Part of a small language model's weights: 14 heads of 64, learned positions.
Each number is 200 + 30 x the weight over the matrix's rms, rounded and kept within 0 to 999. Layers, rows and columns count from 0.

# layer 4 attention key, 896x896, rms 0.0185, rows 559-575, columns 560-615
235,206,206,221,200,229,140,240,193,222,149,242,172,209,146,186,194,238,227,214,164,190,169,176,228,162,156,212,195,245,203,200,304,221,203,174,181,203,185,169,172,245,213,127,230,194,188,184,210,210,149,231,194,285,244,251
162,132,209,207,209,151,191,207,230,181,214,170,172,200,141,278,181,206,252,197,199,204,171,227,270,157,166,185,255,167,115,170,191,151,196,192,253,224,235,261,219,290,240,185,244,169,201,185,147,222,234,217,177,204,132,251
233,168,277,245,148,201,245,269,122,159,264,213,183,226,154,249,154,142,162,215,169,144,216,261,146,155,249,200,171,229,216,207,190,162,164,195,229,226,191,201,198,248,241,125,154,171,213,220,231,216,211,210,266,189,183,256
158,248,231,270,172,307,224,250,204,213,224,221,179,142,162,219,134,208,101,257,268,217,197,157,227,134,221,208,164,225,205,231,165,194,217,227,220,259,197,248,197,194,208,220,205,169,225,171,154,217,216,153,213,293,249,170
175,233,181,173,220,236,241,226,187,276,191,157,195,162,166,146,271,217,232,153,112,168,193,157,184,170,253,231,228,233,233,271,230,200,181,240,155,258,181,287,194,241,183,215,293,147,230,225,201,194,168,188,225,163,153,270
225,156,180,219,249,192,164,199,177,244,219,202,190,205,224,205,195,213,144,210,209,221,180,197,183,242,243,162,218,206,208,241,244,196,295,227,175,203,160,169,183,207,216,241,155,187,209,198,219,137,328,179,267,255,184,206
178,290,161,203,269,170,184,168,228,202,227,149,198,237,225,196,262,235,214,241,138,143,235,196,164,235,254,163,204,242,158,219,197,209,173,170,224,182,295,124,164,168,223,221,227,219,200,167,279,196,227,237,183,166,202,173
203,210,112,104,245,234,223,115,175,187,203,134,243,219,191,117,203,206,266,193,194,160,259,232,160,154,172,190,230,193,201,199,235,208,158,234,194,223,232,202,165,161,195,116,244,132,107,217,168,232,215,230,182,156,154,103
259,152,197,204,142,203,201,201,206,159,156,216,171,168,181,167,281,202,175,213,232,215,199,224,236,253,182,247,189,193,243,272,152,163,176,239,157,300,222,130,136,189,278,102,149,199,153,143,143,100,153,140,188,160,154,167
230,207,220,193,286,194,222,201,188,173,116,200,222,251,152,181,240,182,160,217,228,194,241,211,193,217,160,182,185,204,216,204,172,121,216,178,171,175,219,250,269,200,208,247,135,208,188,213,140,186,173,174,246,242,138,189
212,185,207,277,186,211,245,168,240,232,173,176,157,144,213,176,186,195,153,247,130,255,254,225,201,144,168,202,166,164,188,142,234,237,146,183,166,282,223,244,238,180,148,163,168,258,174,274,199,161,208,281,212,209,180,172
125,208,178,198,180,245,161,172,235,153,223,202,164,143,170,173,135,238,185,122,187,166,250,243,182,204,123,238,180,197,159,188,120,209,182,157,208,174,147,215,141,242,198,215,151,209,144,219,223,193,165,245,250,176,202,204
259,228,195,182,236,225,239,180,311,223,203,222,194,155,250,222,228,208,253,232,238,123,138,235,161,178,189,233,194,170,197,181,137,273,176,216,205,209,243,233,194,249,198,151,163,209,178,193,266,200,222,209,247,284,204,238
214,171,170,205,169,144,167,185,199,208,224,216,269,235,220,228,187,171,206,215,152,150,197,253,148,217,224,241,138,152,136,115,194,176,186,206,218,165,162,255,164,248,171,229,255,186,233,239,275,146,190,182,240,132,234,218
206,221,180,171,245,146,243,153,176,145,180,215,167,215,265,220,105,199,207,196,143,123,148,258,261,243,165,194,194,207,174,236,234,165,198,224,176,192,233,190,167,175,284,193,145,235,171,251,154,221,136,217,225,198,165,193
177,185,207,185,208,166,148,159,189,163,192,193,170,226,199,229,218,199,211,232,171,160,239,211,192,216,191,224,222,129,216,269,210,164,156,205,190,241,184,145,192,226,232,173,255,206,194,253,255,180,141,218,242,229,225,168
203,295,193,222,210,150,247,237,227,122,235,220,189,210,269,156,223,179,204,104,178,190,185,156,175,209,188,233,166,226,174,140,221,186,265,214,218,172,211,172,205,233,210,140,219,182,182,247,214,181,229,212,192,190,229,205
# layer 4 attention query, 896x896, rms 0.0186, rows 560-575, columns 560-615
207,165,214,225,206,146,271,181,175,172,181,183,182,176,156,227,166,214,201,216,148,197,184,204,207,218,240,176,225,195,262,148,213,209,186,141,279,227,182,147,202,206,163,239,184,199,221,225,182,242,124,195,149,216,185,149
264,201,292,175,123,229,215,240,222,254,231,252,230,262,228,184,196,186,221,216,210,198,245,263,135,148,234,166,236,189,148,234,239,216,150,248,170,192,202,217,255,132,93,177,220,196,195,229,114,167,186,277,228,240,213,247
169,209,223,215,195,207,239,210,301,201,214,216,236,190,245,202,151,179,161,200,210,158,147,226,166,200,229,205,180,267,200,292,161,177,189,203,212,208,217,200,203,152,173,207,178,253,137,213,172,202,251,149,223,169,152,161
174,194,201,205,196,237,223,140,180,171,202,147,242,176,207,228,236,219,228,181,265,190,159,167,179,199,238,190,226,140,244,266,172,198,296,196,172,221,223,185,181,205,179,172,225,201,166,187,172,254,128,179,278,173,146,183
215,206,215,238,250,189,161,163,183,227,166,205,190,249,192,188,159,236,170,195,203,213,198,171,198,203,229,191,216,212,166,273,176,174,229,207,214,221,187,172,173,204,201,245,159,249,212,189,188,165,170,184,256,276,221,170
153,175,223,185,190,261,250,206,238,197,230,206,150,153,194,198,252,179,216,223,233,168,152,206,211,153,239,217,231,245,163,204,201,205,187,140,210,225,214,181,247,149,172,179,206,217,169,216,196,192,182,251,267,133,204,218
305,184,135,170,211,127,148,175,235,191,191,162,160,189,250,157,226,164,204,189,230,203,208,207,143,191,193,192,157,188,209,216,209,192,192,170,187,228,211,194,180,246,191,215,198,150,196,228,220,153,286,294,169,134,155,168
194,174,162,229,215,149,128,177,184,133,234,228,176,213,148,186,287,196,208,216,218,180,212,162,206,186,183,172,168,193,147,208,156,182,214,199,161,238,191,170,187,235,257,218,162,141,193,154,196,184,178,236,157,193,240,221
244,141,181,183,271,129,191,206,252,197,215,167,189,230,173,227,239,131,274,175,155,186,263,203,238,201,247,193,249,244,164,192,160,118,197,229,205,199,249,266,226,190,207,201,266,190,189,195,210,243,126,177,263,198,167,166
192,134,200,287,185,245,145,189,174,173,217,210,277,171,254,177,152,214,184,205,215,156,220,193,200,160,190,226,186,205,153,186,168,208,208,200,179,274,212,186,264,167,239,193,174,140,191,161,208,180,205,252,265,217,187,177
210,246,194,206,113,232,174,193,245,136,218,201,233,159,194,197,229,233,146,209,197,168,197,253,222,199,209,214,214,241,201,155,211,225,197,163,211,241,160,181,173,200,290,270,126,175,173,149,229,208,196,253,197,137,173,245
237,185,220,153,214,186,244,151,254,205,200,244,135,240,119,182,253,152,245,154,187,192,162,180,201,179,204,205,139,232,259,202,205,192,236,198,170,210,216,254,147,143,228,204,199,213,227,215,165,216,172,163,255,224,238,221
177,125,185,156,152,247,165,143,182,184,229,249,195,174,178,309,265,214,134,251,114,267,202,282,150,219,226,173,172,157,190,195,226,226,222,182,227,201,206,237,179,210,235,202,184,183,175,245,239,172,150,131,252,80,210,199
221,208,231,186,161,208,206,169,186,124,188,202,158,232,166,194,169,194,201,203,192,215,135,236,198,260,171,171,200,256,247,152,250,206,223,200,203,250,216,173,178,162,241,261,169,263,228,209,142,249,193,239,205,100,204,222
94,183,192,195,256,170,109,161,172,211,133,213,231,169,196,178,163,200,168,167,184,171,190,147,222,197,165,168,200,152,242,148,202,186,198,163,246,210,208,205,207,242,238,228,250,180,172,217,188,179,174,205,225,142,275,204
210,262,251,137,220,178,224,243,134,210,166,254,243,170,256,225,240,154,237,185,188,197,151,204,178,192,176,237,125,245,206,88,246,133,189,136,137,176,259,264,224,194,174,170,190,211,195,200,146,149,256,156,189,237,203,196
# layer 4 attention value, 896x896, rms 0.02, rows 512-557, columns 560-615
209,245,237,231,253,169,209,241,188,212,219,184,178,166,193,140,203,229,203,218,173,179,230,201,238,233,187,210,239,232,265,154,230,219,173,216,213,216,222,248,207,174,238,216,184,142,239,208,172,170,214,183,235,209,220,174
156,168,191,187,232,178,243,147,177,235,181,191,205,221,188,174,239,228,173,176,213,282,205,147,185,191,209,204,148,211,259,224,193,188,239,243,197,203,140,192,214,191,147,244,184,174,231,205,206,186,207,170,200,214,268,169
268,207,212,124,187,296,151,182,169,130,146,232,266,200,191,194,232,147,222,172,127,224,238,239,224,201,210,170,185,151,182,235,222,133,240,221,169,161,182,203,261,217,159,183,167,175,166,247,190,207,183,186,158,211,189,180
163,174,222,208,215,199,167,190,164,176,134,181,148,194,158,184,187,207,225,206,228,213,179,248,203,167,205,219,274,218,217,173,217,228,153,230,165,161,209,167,185,216,207,137,235,207,225,220,174,235,189,257,139,236,285,154
246,192,204,234,220,218,209,145,153,251,169,191,181,281,181,197,157,194,155,258,235,185,215,231,194,200,143,191,179,172,202,165,203,222,185,209,195,190,172,179,209,172,196,211,257,226,185,154,211,199,187,187,225,241,150,185
187,189,214,156,167,190,252,240,195,193,172,236,217,164,263,230,239,207,183,255,176,172,144,209,106,178,195,192,177,180,249,204,119,181,258,189,219,151,220,154,162,238,220,196,181,138,207,219,239,215,205,226,206,185,219,184
197,196,217,214,223,207,178,161,220,195,180,168,188,152,200,207,210,179,241,229,136,164,133,241,183,176,223,202,226,190,158,205,238,242,178,244,231,193,144,204,246,238,229,229,178,230,164,202,174,252,211,199,253,197,217,244
244,167,185,162,175,191,245,216,181,161,175,225,201,172,211,224,170,172,246,215,151,158,181,202,206,170,269,198,256,203,176,237,150,202,234,263,272,203,218,189,194,282,200,207,232,181,247,206,236,212,157,182,174,229,203,169
211,183,229,153,218,236,199,220,212,169,204,183,163,192,140,147,190,173,192,186,162,190,198,167,258,192,221,190,228,176,224,187,196,233,252,233,153,177,242,221,193,164,133,176,221,191,212,217,146,186,205,203,157,197,178,208
179,181,213,230,169,216,198,213,228,203,193,228,194,231,198,202,162,197,194,226,168,219,186,187,253,248,204,197,164,192,175,225,169,229,240,198,218,159,240,183,209,207,214,227,183,172,236,223,190,243,196,186,167,178,189,146
149,235,197,223,152,174,141,202,202,290,151,198,130,172,148,177,163,163,228,182,226,198,214,160,222,185,186,202,203,202,217,204,141,167,279,213,136,189,134,211,180,216,181,216,199,192,191,161,180,217,132,181,159,228,216,225
236,205,213,189,239,216,191,115,207,209,207,178,217,191,207,178,202,196,203,157,207,202,193,239,223,166,209,160,197,166,196,232,220,181,225,216,202,172,158,192,194,236,230,237,221,189,199,191,117,226,187,156,222,148,218,164
209,199,221,202,184,198,220,216,120,168,179,230,190,226,207,209,148,174,205,243,183,222,188,202,200,201,219,183,224,271,211,247,214,195,187,244,249,153,260,218,193,189,116,196,172,119,195,211,206,145,257,140,234,176,173,196
158,272,196,187,204,236,209,163,171,175,216,173,220,249,241,230,198,255,236,255,226,219,175,122,198,157,160,228,208,237,189,153,143,196,179,200,200,206,234,202,263,254,205,208,146,162,245,206,195,212,149,187,203,213,231,227
203,272,220,180,181,175,220,221,174,227,245,219,258,228,172,206,208,150,188,165,261,224,189,155,198,175,165,167,201,214,134,240,221,160,236,139,211,152,233,200,159,166,174,141,209,185,236,196,222,207,218,155,221,179,201,204
176,171,181,215,208,185,260,149,219,218,215,183,224,192,235,171,242,186,148,159,199,276,152,226,198,187,144,205,172,175,231,201,189,181,198,208,195,142,198,257,249,161,179,265,212,235,197,194,246,196,256,174,209,243,160,233
158,270,245,182,256,235,157,141,220,235,174,162,156,198,223,199,214,170,208,187,221,237,203,225,207,176,154,253,194,158,162,173,152,275,152,136,217,122,182,223,166,244,234,273,195,197,196,198,273,273,153,191,202,251,192,183
152,185,224,223,190,175,235,218,175,189,252,182,264,177,265,219,154,227,213,204,226,259,215,215,229,195,260,193,211,166,223,176,187,175,231,219,169,188,220,184,207,193,161,198,217,178,266,210,204,199,213,243,162,179,129,255
131,223,264,112,192,154,145,140,231,237,190,172,190,136,178,193,221,225,202,201,207,119,182,133,191,231,263,220,260,257,183,245,123,197,181,248,183,166,285,201,166,237,176,180,223,182,213,136,183,178,232,191,180,203,227,134
192,122,198,169,193,253,142,195,95,178,220,220,239,241,200,196,264,209,188,232,200,194,166,142,215,169,202,224,186,185,227,191,166,222,176,154,242,175,272,218,140,256,189,145,174,186,145,194,204,163,185,193,276,228,149,200
156,226,173,221,250,163,210,160,212,194,149,211,94,205,205,154,181,171,205,161,177,207,220,178,191,193,242,205,211,180,179,167,141,191,217,172,199,205,193,225,232,220,188,227,184,195,209,151,226,232,191,255,268,195,194,134
210,239,159,191,190,170,170,172,184,203,230,174,165,205,172,128,238,196,133,195,246,233,239,156,212,210,279,198,162,200,198,192,220,158,209,221,243,164,187,238,211,189,247,236,178,158,259,231,232,246,217,167,209,251,222,161
133,217,194,221,164,169,191,195,187,169,159,147,228,232,179,165,251,198,257,216,185,126,183,203,192,211,153,230,127,240,210,207,196,179,191,254,258,186,208,204,160,199,212,264,218,136,226,131,185,225,209,219,186,200,182,215
171,164,203,216,159,158,235,143,244,237,185,204,158,232,176,235,151,243,231,199,153,222,209,203,207,146,201,216,246,183,282,154,246,152,191,219,181,203,211,143,218,199,209,195,191,210,300,239,192,213,186,240,204,175,180,137
197,197,252,197,171,278,278,195,180,221,203,193,169,202,178,161,252,272,235,240,211,196,240,232,150,238,218,144,145,211,203,262,197,186,214,200,191,140,187,235,231,252,200,200,245,181,181,151,167,179,207,207,167,173,174,154
206,251,218,145,205,240,209,200,242,189,153,228,201,212,156,189,227,184,207,255,218,255,192,203,212,234,177,210,185,201,180,229,194,269,202,183,153,184,246,226,157,248,213,181,203,167,201,202,226,143,206,214,212,253,158,199
290,185,172,231,232,222,189,186,200,205,190,174,166,221,189,186,206,180,248,165,201,186,235,134,211,177,198,213,204,194,264,207,133,197,201,205,152,204,225,229,206,196,150,245,189,215,203,266,244,176,158,173,197,180,231,205
165,224,219,207,301,169,198,208,152,192,273,259,252,212,198,160,182,186,239,228,178,143,214,250,172,201,250,160,196,233,173,152,251,220,156,206,278,155,158,200,162,189,187,220,147,212,216,244,245,177,255,243,221,249,246,149
191,220,200,183,203,217,209,213,184,217,267,218,194,167,180,222,165,243,229,197,186,195,267,201,202,160,175,264,239,225,190,186,241,156,251,193,161,204,186,199,236,192,239,163,205,262,263,181,219,184,226,211,197,111,148,200
200,182,253,170,280,227,205,131,230,198,123,206,209,259,202,218,184,239,190,214,124,175,176,202,234,138,146,211,184,226,205,174,195,186,203,194,199,204,177,232,186,246,242,178,144,212,238,178,213,171,222,187,171,162,217,136
282,231,230,217,160,268,242,197,203,210,217,185,168,197,241,125,200,231,235,189,152,198,209,223,203,221,228,203,221,231,223,157,195,200,155,180,211,278,126,165,188,220,205,220,219,194,207,173,181,214,138,201,190,196,150,229
318,200,103,223,276,192,68,193,185,191,208,234,223,151,189,216,209,234,225,207,194,205,278,226,184,177,251,154,234,158,234,177,209,222,254,161,262,292,193,249,170,125,173,186,147,152,197,180,234,160,169,151,155,226,232,180
195,216,203,181,151,227,235,210,175,252,202,150,272,200,229,178,225,202,189,208,216,164,213,174,155,197,207,182,154,177,168,146,233,153,204,213,216,254,237,238,163,162,165,182,205,210,164,210,218,248,270,156,235,244,242,224
227,175,208,140,249,123,247,174,193,237,294,133,190,241,188,166,161,176,191,229,210,221,223,145,224,208,227,209,219,188,160,212,177,189,184,188,180,185,199,220,182,252,182,188,148,230,201,189,212,199,268,225,222,155,260,184
183,171,182,255,151,210,213,263,139,153,178,138,230,184,185,149,189,221,174,183,237,186,149,215,168,208,210,223,270,158,199,204,228,207,186,199,244,224,176,190,197,104,214,204,206,172,226,225,242,203,213,173,230,121,177,256
210,246,238,152,179,174,193,177,166,113,190,252,168,224,199,142,212,121,203,221,210,265,219,152,220,204,199,100,222,185,190,241,258,180,190,206,242,157,175,190,208,155,164,200,194,186,203,252,193,201,206,175,227,204,204,204
132,201,168,183,244,181,191,202,192,215,240,173,193,247,194,247,177,181,153,208,239,216,175,163,192,195,179,220,194,185,204,253,177,218,157,199,236,179,156,220,213,179,202,193,195,135,191,225,220,242,167,213,260,203,182,190
139,184,202,165,210,182,191,154,180,241,187,172,135,189,206,233,281,211,204,159,247,183,189,231,187,204,177,195,201,227,216,216,176,194,177,149,234,177,186,195,223,207,230,169,208,179,189,248,182,197,229,282,170,187,174,192
241,213,151,220,158,282,206,181,222,246,224,244,131,217,210,199,151,188,219,203,225,153,240,141,199,198,170,181,200,183,239,217,196,213,134,174,207,246,151,187,199,145,147,159,216,218,212,170,216,233,200,232,207,150,279,194
189,181,183,153,234,232,226,193,173,159,168,252,193,230,198,226,182,304,233,179,189,207,222,218,234,210,163,219,176,243,208,204,177,180,124,187,219,188,176,211,155,202,193,199,175,275,205,205,201,147,212,154,177,155,169,161
216,222,192,236,176,188,223,212,269,209,253,213,141,204,191,237,162,210,222,174,206,151,105,186,158,178,191,163,186,165,201,197,171,243,267,195,225,187,172,231,224,199,226,156,229,225,261,161,224,200,127,184,203,130,201,158
152,199,175,270,168,192,247,239,260,211,170,159,211,184,184,190,153,182,215,195,230,210,180,204,212,227,228,184,194,248,201,211,169,173,150,181,163,88,247,187,190,213,183,174,250,129,195,125,229,237,166,158,174,221,208,190
156,187,188,202,211,256,251,230,178,159,234,229,177,243,228,261,266,208,165,221,210,181,210,207,193,163,195,220,195,227,159,181,207,182,185,254,150,183,186,185,214,215,168,187,174,257,180,241,222,271,156,145,126,184,264,170
236,209,198,245,212,186,170,150,161,168,201,142,218,177,157,202,197,208,238,174,178,211,237,220,297,205,166,245,228,190,160,161,230,213,291,163,196,173,248,219,232,269,191,198,160,121,250,219,195,262,199,214,164,224,208,239
210,185,185,226,245,186,179,191,154,185,209,190,123,203,187,203,232,198,218,167,218,217,190,220,174,213,192,217,180,178,225,257,211,180,234,208,196,165,197,243,176,232,233,182,131,155,232,231,255,151,226,217,243,179,246,244
169,234,179,218,218,227,273,215,220,173,234,185,240,211,250,200,293,177,209,171,182,169,213,203,190,210,200,231,229,158,237,201,233,187,213,152,261,145,184,179,192,196,236,182,185,212,239,201,204,195,195,193,208,211,177,212
# layer 4 attention output (transposed), 896x896, rms 0.0171, rows 512-557, columns 560-615
184,196,118,190,181,173,182,186,229,155,218,216,195,191,233,225,124,241,198,253,190,208,140,155,218,203,215,250,136,214,174,251,210,252,214,209,206,254,122,238,209,204,209,134,185,182,229,242,169,266,231,207,153,182,134,203
200,161,251,192,248,193,208,178,203,131,96,237,162,211,204,201,211,185,247,201,159,190,212,167,223,196,149,173,246,171,198,154,230,232,196,149,215,245,140,252,168,211,177,184,243,155,218,222,227,216,208,229,190,234,229,167
187,280,228,221,248,145,208,183,184,248,164,143,233,169,257,213,177,188,173,174,228,161,270,174,205,223,192,169,169,179,253,156,232,205,161,201,166,198,163,178,198,180,192,260,160,269,213,193,208,258,222,145,215,226,161,186
164,194,205,205,222,189,208,217,187,191,248,182,250,247,168,231,184,212,219,216,193,231,230,162,237,172,146,211,206,170,292,185,194,102,199,185,230,246,151,174,212,223,198,221,186,230,184,130,235,158,212,239,229,137,209,252
221,194,192,140,126,268,199,135,239,209,206,233,144,162,143,171,190,270,236,230,194,186,233,208,82,179,174,185,183,234,199,156,195,178,213,222,199,150,238,222,228,211,205,189,178,164,271,288,213,165,162,189,202,225,240,167
156,225,177,228,213,191,211,247,203,185,245,147,168,280,203,174,260,203,166,126,192,164,195,257,242,146,178,295,240,196,147,172,219,181,140,202,187,266,180,260,160,223,155,264,212,167,183,224,176,178,176,140,195,242,164,188
217,256,244,169,229,192,296,242,241,225,209,219,157,198,168,207,187,197,192,231,258,132,216,203,227,229,186,125,227,217,217,200,147,192,150,202,183,184,218,213,152,204,187,204,217,198,247,221,181,178,240,197,230,192,210,235
246,177,223,187,189,207,147,171,196,216,164,189,241,235,242,202,183,94,178,137,187,252,231,259,273,166,187,204,288,199,228,193,150,215,209,176,233,205,113,206,154,157,179,175,240,215,150,225,219,223,218,233,175,185,285,202
276,247,214,244,223,174,194,273,230,311,217,165,214,207,180,242,136,254,187,244,205,215,236,214,186,177,170,195,238,196,241,222,165,209,176,216,196,223,181,219,170,165,208,201,211,232,200,159,175,264,199,209,199,160,238,196
203,163,233,172,206,178,205,189,127,135,186,305,204,162,174,231,241,239,189,200,163,190,210,181,266,170,197,143,206,243,262,158,193,182,191,267,173,201,180,258,168,197,203,201,237,167,182,190,207,182,177,240,136,81,241,176
186,244,189,256,191,245,189,203,252,169,192,186,207,127,234,203,173,213,205,201,158,193,246,242,176,140,194,271,181,165,189,167,178,228,142,115,202,189,177,223,250,157,237,167,229,232,182,157,184,183,267,172,264,190,123,180
207,181,145,254,269,206,157,204,245,214,222,236,235,158,212,215,225,200,232,228,251,244,252,209,208,281,194,196,218,183,178,208,195,221,225,233,238,178,208,186,264,193,90,117,227,212,227,206,277,149,231,171,220,188,123,206
210,210,179,243,208,215,244,220,174,142,178,215,203,182,235,208,235,201,250,162,218,238,217,200,222,151,275,215,224,189,133,169,122,163,221,162,164,225,175,178,209,165,250,262,269,227,147,148,234,178,204,167,154,220,229,228
207,174,175,173,194,183,189,183,203,212,245,203,273,192,194,169,226,193,195,172,167,174,231,243,168,171,203,157,181,218,206,218,172,148,235,272,211,178,202,163,192,208,228,249,164,225,195,210,198,193,219,241,233,161,183,245
158,220,144,221,152,198,197,169,197,221,238,176,110,259,227,200,187,224,252,197,247,169,219,160,164,200,218,237,183,156,176,155,216,263,194,238,183,102,182,222,239,173,215,229,265,96,250,180,194,156,166,191,177,258,219,219
231,203,145,172,199,148,265,184,204,158,114,181,250,138,190,241,231,199,224,154,215,164,261,166,200,208,172,239,283,194,245,188,144,251,198,154,237,161,206,200,169,163,187,248,254,170,199,242,169,160,138,195,210,197,170,179
215,197,192,171,156,196,219,170,112,245,207,221,260,228,234,182,193,190,222,196,231,159,220,167,119,159,213,173,146,197,210,197,236,223,253,230,214,236,245,143,185,288,166,202,238,254,217,200,231,217,218,202,236,193,308,223
286,197,188,208,261,231,168,229,260,287,227,214,141,253,196,203,205,221,161,194,225,243,177,207,190,232,185,226,224,174,152,242,204,166,195,168,154,195,252,187,227,171,245,193,182,248,140,197,196,210,177,192,159,212,215,212
216,214,181,246,248,253,186,169,213,227,197,210,216,247,203,227,267,190,218,212,241,239,197,192,169,193,197,196,195,161,153,162,234,173,203,139,229,234,191,210,270,112,196,193,172,157,149,144,173,145,217,230,233,217,205,214
158,194,172,156,227,237,263,172,140,178,171,186,199,177,176,140,143,230,189,193,262,253,166,189,185,139,154,216,243,184,189,169,150,241,195,194,199,177,272,154,223,231,225,159,202,161,217,161,207,192,252,145,188,199,239,250
209,268,219,131,197,226,230,234,141,167,242,157,187,224,204,139,214,235,182,165,198,169,162,162,222,155,227,215,249,158,285,221,158,176,214,220,213,158,191,180,216,204,226,160,194,257,181,211,228,192,200,151,181,212,234,167
173,185,218,205,187,229,193,183,185,156,248,203,211,208,197,240,138,242,197,170,186,165,182,277,230,185,186,200,246,229,212,112,172,204,195,221,92,156,97,166,151,210,186,218,150,196,178,195,245,188,115,219,237,170,258,197
192,260,210,157,228,178,213,186,182,248,138,170,202,182,196,221,221,169,173,193,217,161,248,191,216,215,201,235,269,212,212,164,146,176,186,219,177,161,229,138,229,173,218,199,188,246,134,216,219,177,214,120,168,159,225,261
235,172,229,250,160,135,190,178,173,176,216,264,232,202,205,188,189,109,246,140,171,122,204,223,203,233,167,143,198,200,104,167,203,205,235,216,270,235,209,227,186,230,215,199,192,134,202,179,257,195,180,169,258,261,234,208
241,209,160,193,170,125,211,309,157,213,205,193,202,157,255,152,238,227,182,187,181,201,218,173,214,225,238,217,275,200,233,200,210,165,163,235,140,165,244,169,174,183,181,156,208,216,235,234,192,178,253,230,169,178,232,205
238,173,166,199,256,199,210,193,186,242,260,162,188,219,235,218,307,196,226,174,154,177,218,155,209,202,195,229,249,222,222,218,197,162,204,260,181,189,187,186,185,221,199,231,204,290,203,188,221,264,231,199,187,155,231,169
205,198,241,232,242,237,248,156,145,216,191,154,151,253,149,239,255,166,180,287,224,247,273,264,276,228,194,204,238,195,221,235,167,229,176,240,218,182,182,192,161,173,141,127,201,257,129,182,239,184,218,214,137,146,202,149
247,184,155,128,213,193,266,244,184,177,165,207,201,185,177,270,149,148,211,198,237,227,142,161,219,207,206,264,170,138,221,168,198,190,190,192,162,115,258,237,208,218,203,183,190,182,180,194,114,213,191,175,251,187,225,175
229,213,189,192,243,242,180,189,196,166,180,149,191,228,189,184,214,220,195,185,241,211,194,234,235,210,222,211,218,227,253,251,154,187,192,198,198,176,155,199,145,287,169,147,252,185,213,134,226,226,237,225,208,192,252,249
189,162,128,219,161,195,246,207,234,259,201,224,244,208,165,201,165,202,257,203,210,225,192,155,201,273,184,231,148,208,175,231,262,220,222,170,211,201,190,179,289,267,160,283,233,176,181,202,188,211,141,190,166,278,206,158
207,193,245,152,212,230,107,201,148,232,142,148,234,175,268,251,180,232,197,156,165,178,286,188,176,187,176,173,200,187,223,181,159,196,172,189,145,197,244,186,252,192,158,228,131,198,182,233,265,205,217,222,244,214,192,251
151,239,235,188,152,202,225,194,174,224,222,263,238,173,216,193,131,175,274,185,205,224,290,179,229,146,268,200,289,218,164,120,232,220,95,214,162,165,192,220,169,217,144,216,234,117,229,257,262,245,246,192,208,180,140,212
169,181,191,219,206,206,223,202,234,198,164,211,172,160,193,242,246,200,226,253,136,248,179,181,147,161,193,254,168,251,222,226,237,231,207,209,134,206,180,199,174,201,204,90,164,114,223,185,232,244,177,188,160,146,243,194
141,239,233,289,216,218,253,252,178,189,149,198,184,231,209,199,223,231,219,235,143,173,146,179,183,220,202,219,208,190,195,153,228,195,172,155,193,190,236,234,148,196,220,236,211,206,221,284,209,210,193,188,178,240,189,204
118,207,170,211,241,204,204,198,169,255,243,217,130,200,203,194,206,264,223,202,238,196,176,183,230,157,200,222,197,201,187,213,133,202,248,192,205,169,177,199,209,189,139,173,190,222,159,221,159,183,142,188,210,163,221,161
160,212,231,209,220,184,244,239,223,253,232,236,220,188,216,180,206,173,196,153,215,156,273,178,180,192,223,250,184,221,232,144,143,160,230,198,224,183,208,207,182,150,211,159,124,225,210,122,195,190,218,185,281,176,205,196
157,215,186,201,206,189,238,218,198,179,166,208,198,187,164,183,155,149,216,126,146,185,149,201,158,203,213,241,223,142,182,171,210,224,215,164,117,160,211,203,199,230,123,187,168,102,222,252,151,207,164,219,249,247,244,170
174,259,210,240,220,172,195,201,195,180,199,212,252,146,226,206,156,149,258,188,215,187,170,146,214,185,134,158,187,185,258,195,238,186,234,222,150,131,221,200,168,208,196,129,214,189,173,219,181,224,231,146,173,182,240,211
208,168,188,225,166,197,199,226,172,172,177,229,167,180,206,282,181,220,189,177,186,235,250,244,198,173,207,212,161,172,157,199,161,179,203,197,226,174,251,194,145,189,214,260,199,164,148,221,196,194,189,140,244,171,151,186
199,197,192,227,265,210,143,208,179,185,263,220,215,188,209,233,253,230,178,186,237,231,164,240,276,216,180,226,226,179,196,166,269,151,232,201,197,244,159,159,149,203,189,219,203,137,240,230,213,201,185,191,274,216,226,216
177,181,230,191,173,256,128,172,170,204,172,193,186,178,210,152,146,163,186,165,186,156,221,233,280,213,195,228,202,176,217,259,211,153,249,149,192,188,207,217,258,178,276,186,151,158,152,166,204,205,239,175,201,167,148,214
230,239,189,238,191,191,210,254,162,244,201,171,192,225,210,224,206,256,188,175,245,285,145,258,188,225,212,157,207,192,148,204,228,144,189,233,179,232,179,238,214,242,148,148,179,200,202,189,161,240,200,251,219,172,223,224
237,141,230,210,197,167,177,216,219,145,187,127,169,211,169,168,196,240,200,193,228,198,190,176,197,252,179,214,200,159,227,220,218,260,179,205,169,204,217,206,213,228,193,137,257,181,218,164,248,160,232,131,251,212,184,214
213,168,212,199,193,197,161,234,250,226,188,129,192,208,204,201,224,253,199,208,220,165,247,161,212,158,210,176,181,177,204,195,155,181,176,208,233,182,209,275,253,247,158,240,244,162,171,163,219,190,212,166,252,238,189,242
161,180,186,187,133,204,202,223,237,149,244,268,182,157,168,235,103,149,203,203,138,188,247,182,227,93,240,153,240,120,199,188,232,186,153,198,143,170,170,238,214,132,202,254,266,184,234,236,241,234,258,202,239,203,141,200
178,153,243,149,193,199,222,234,230,196,133,164,164,190,201,186,142,169,194,241,164,187,240,196,211,173,170,87,144,265,196,197,234,244,138,204,144,218,257,248,190,192,203,194,224,230,246,225,144,165,223,170,207,228,211,206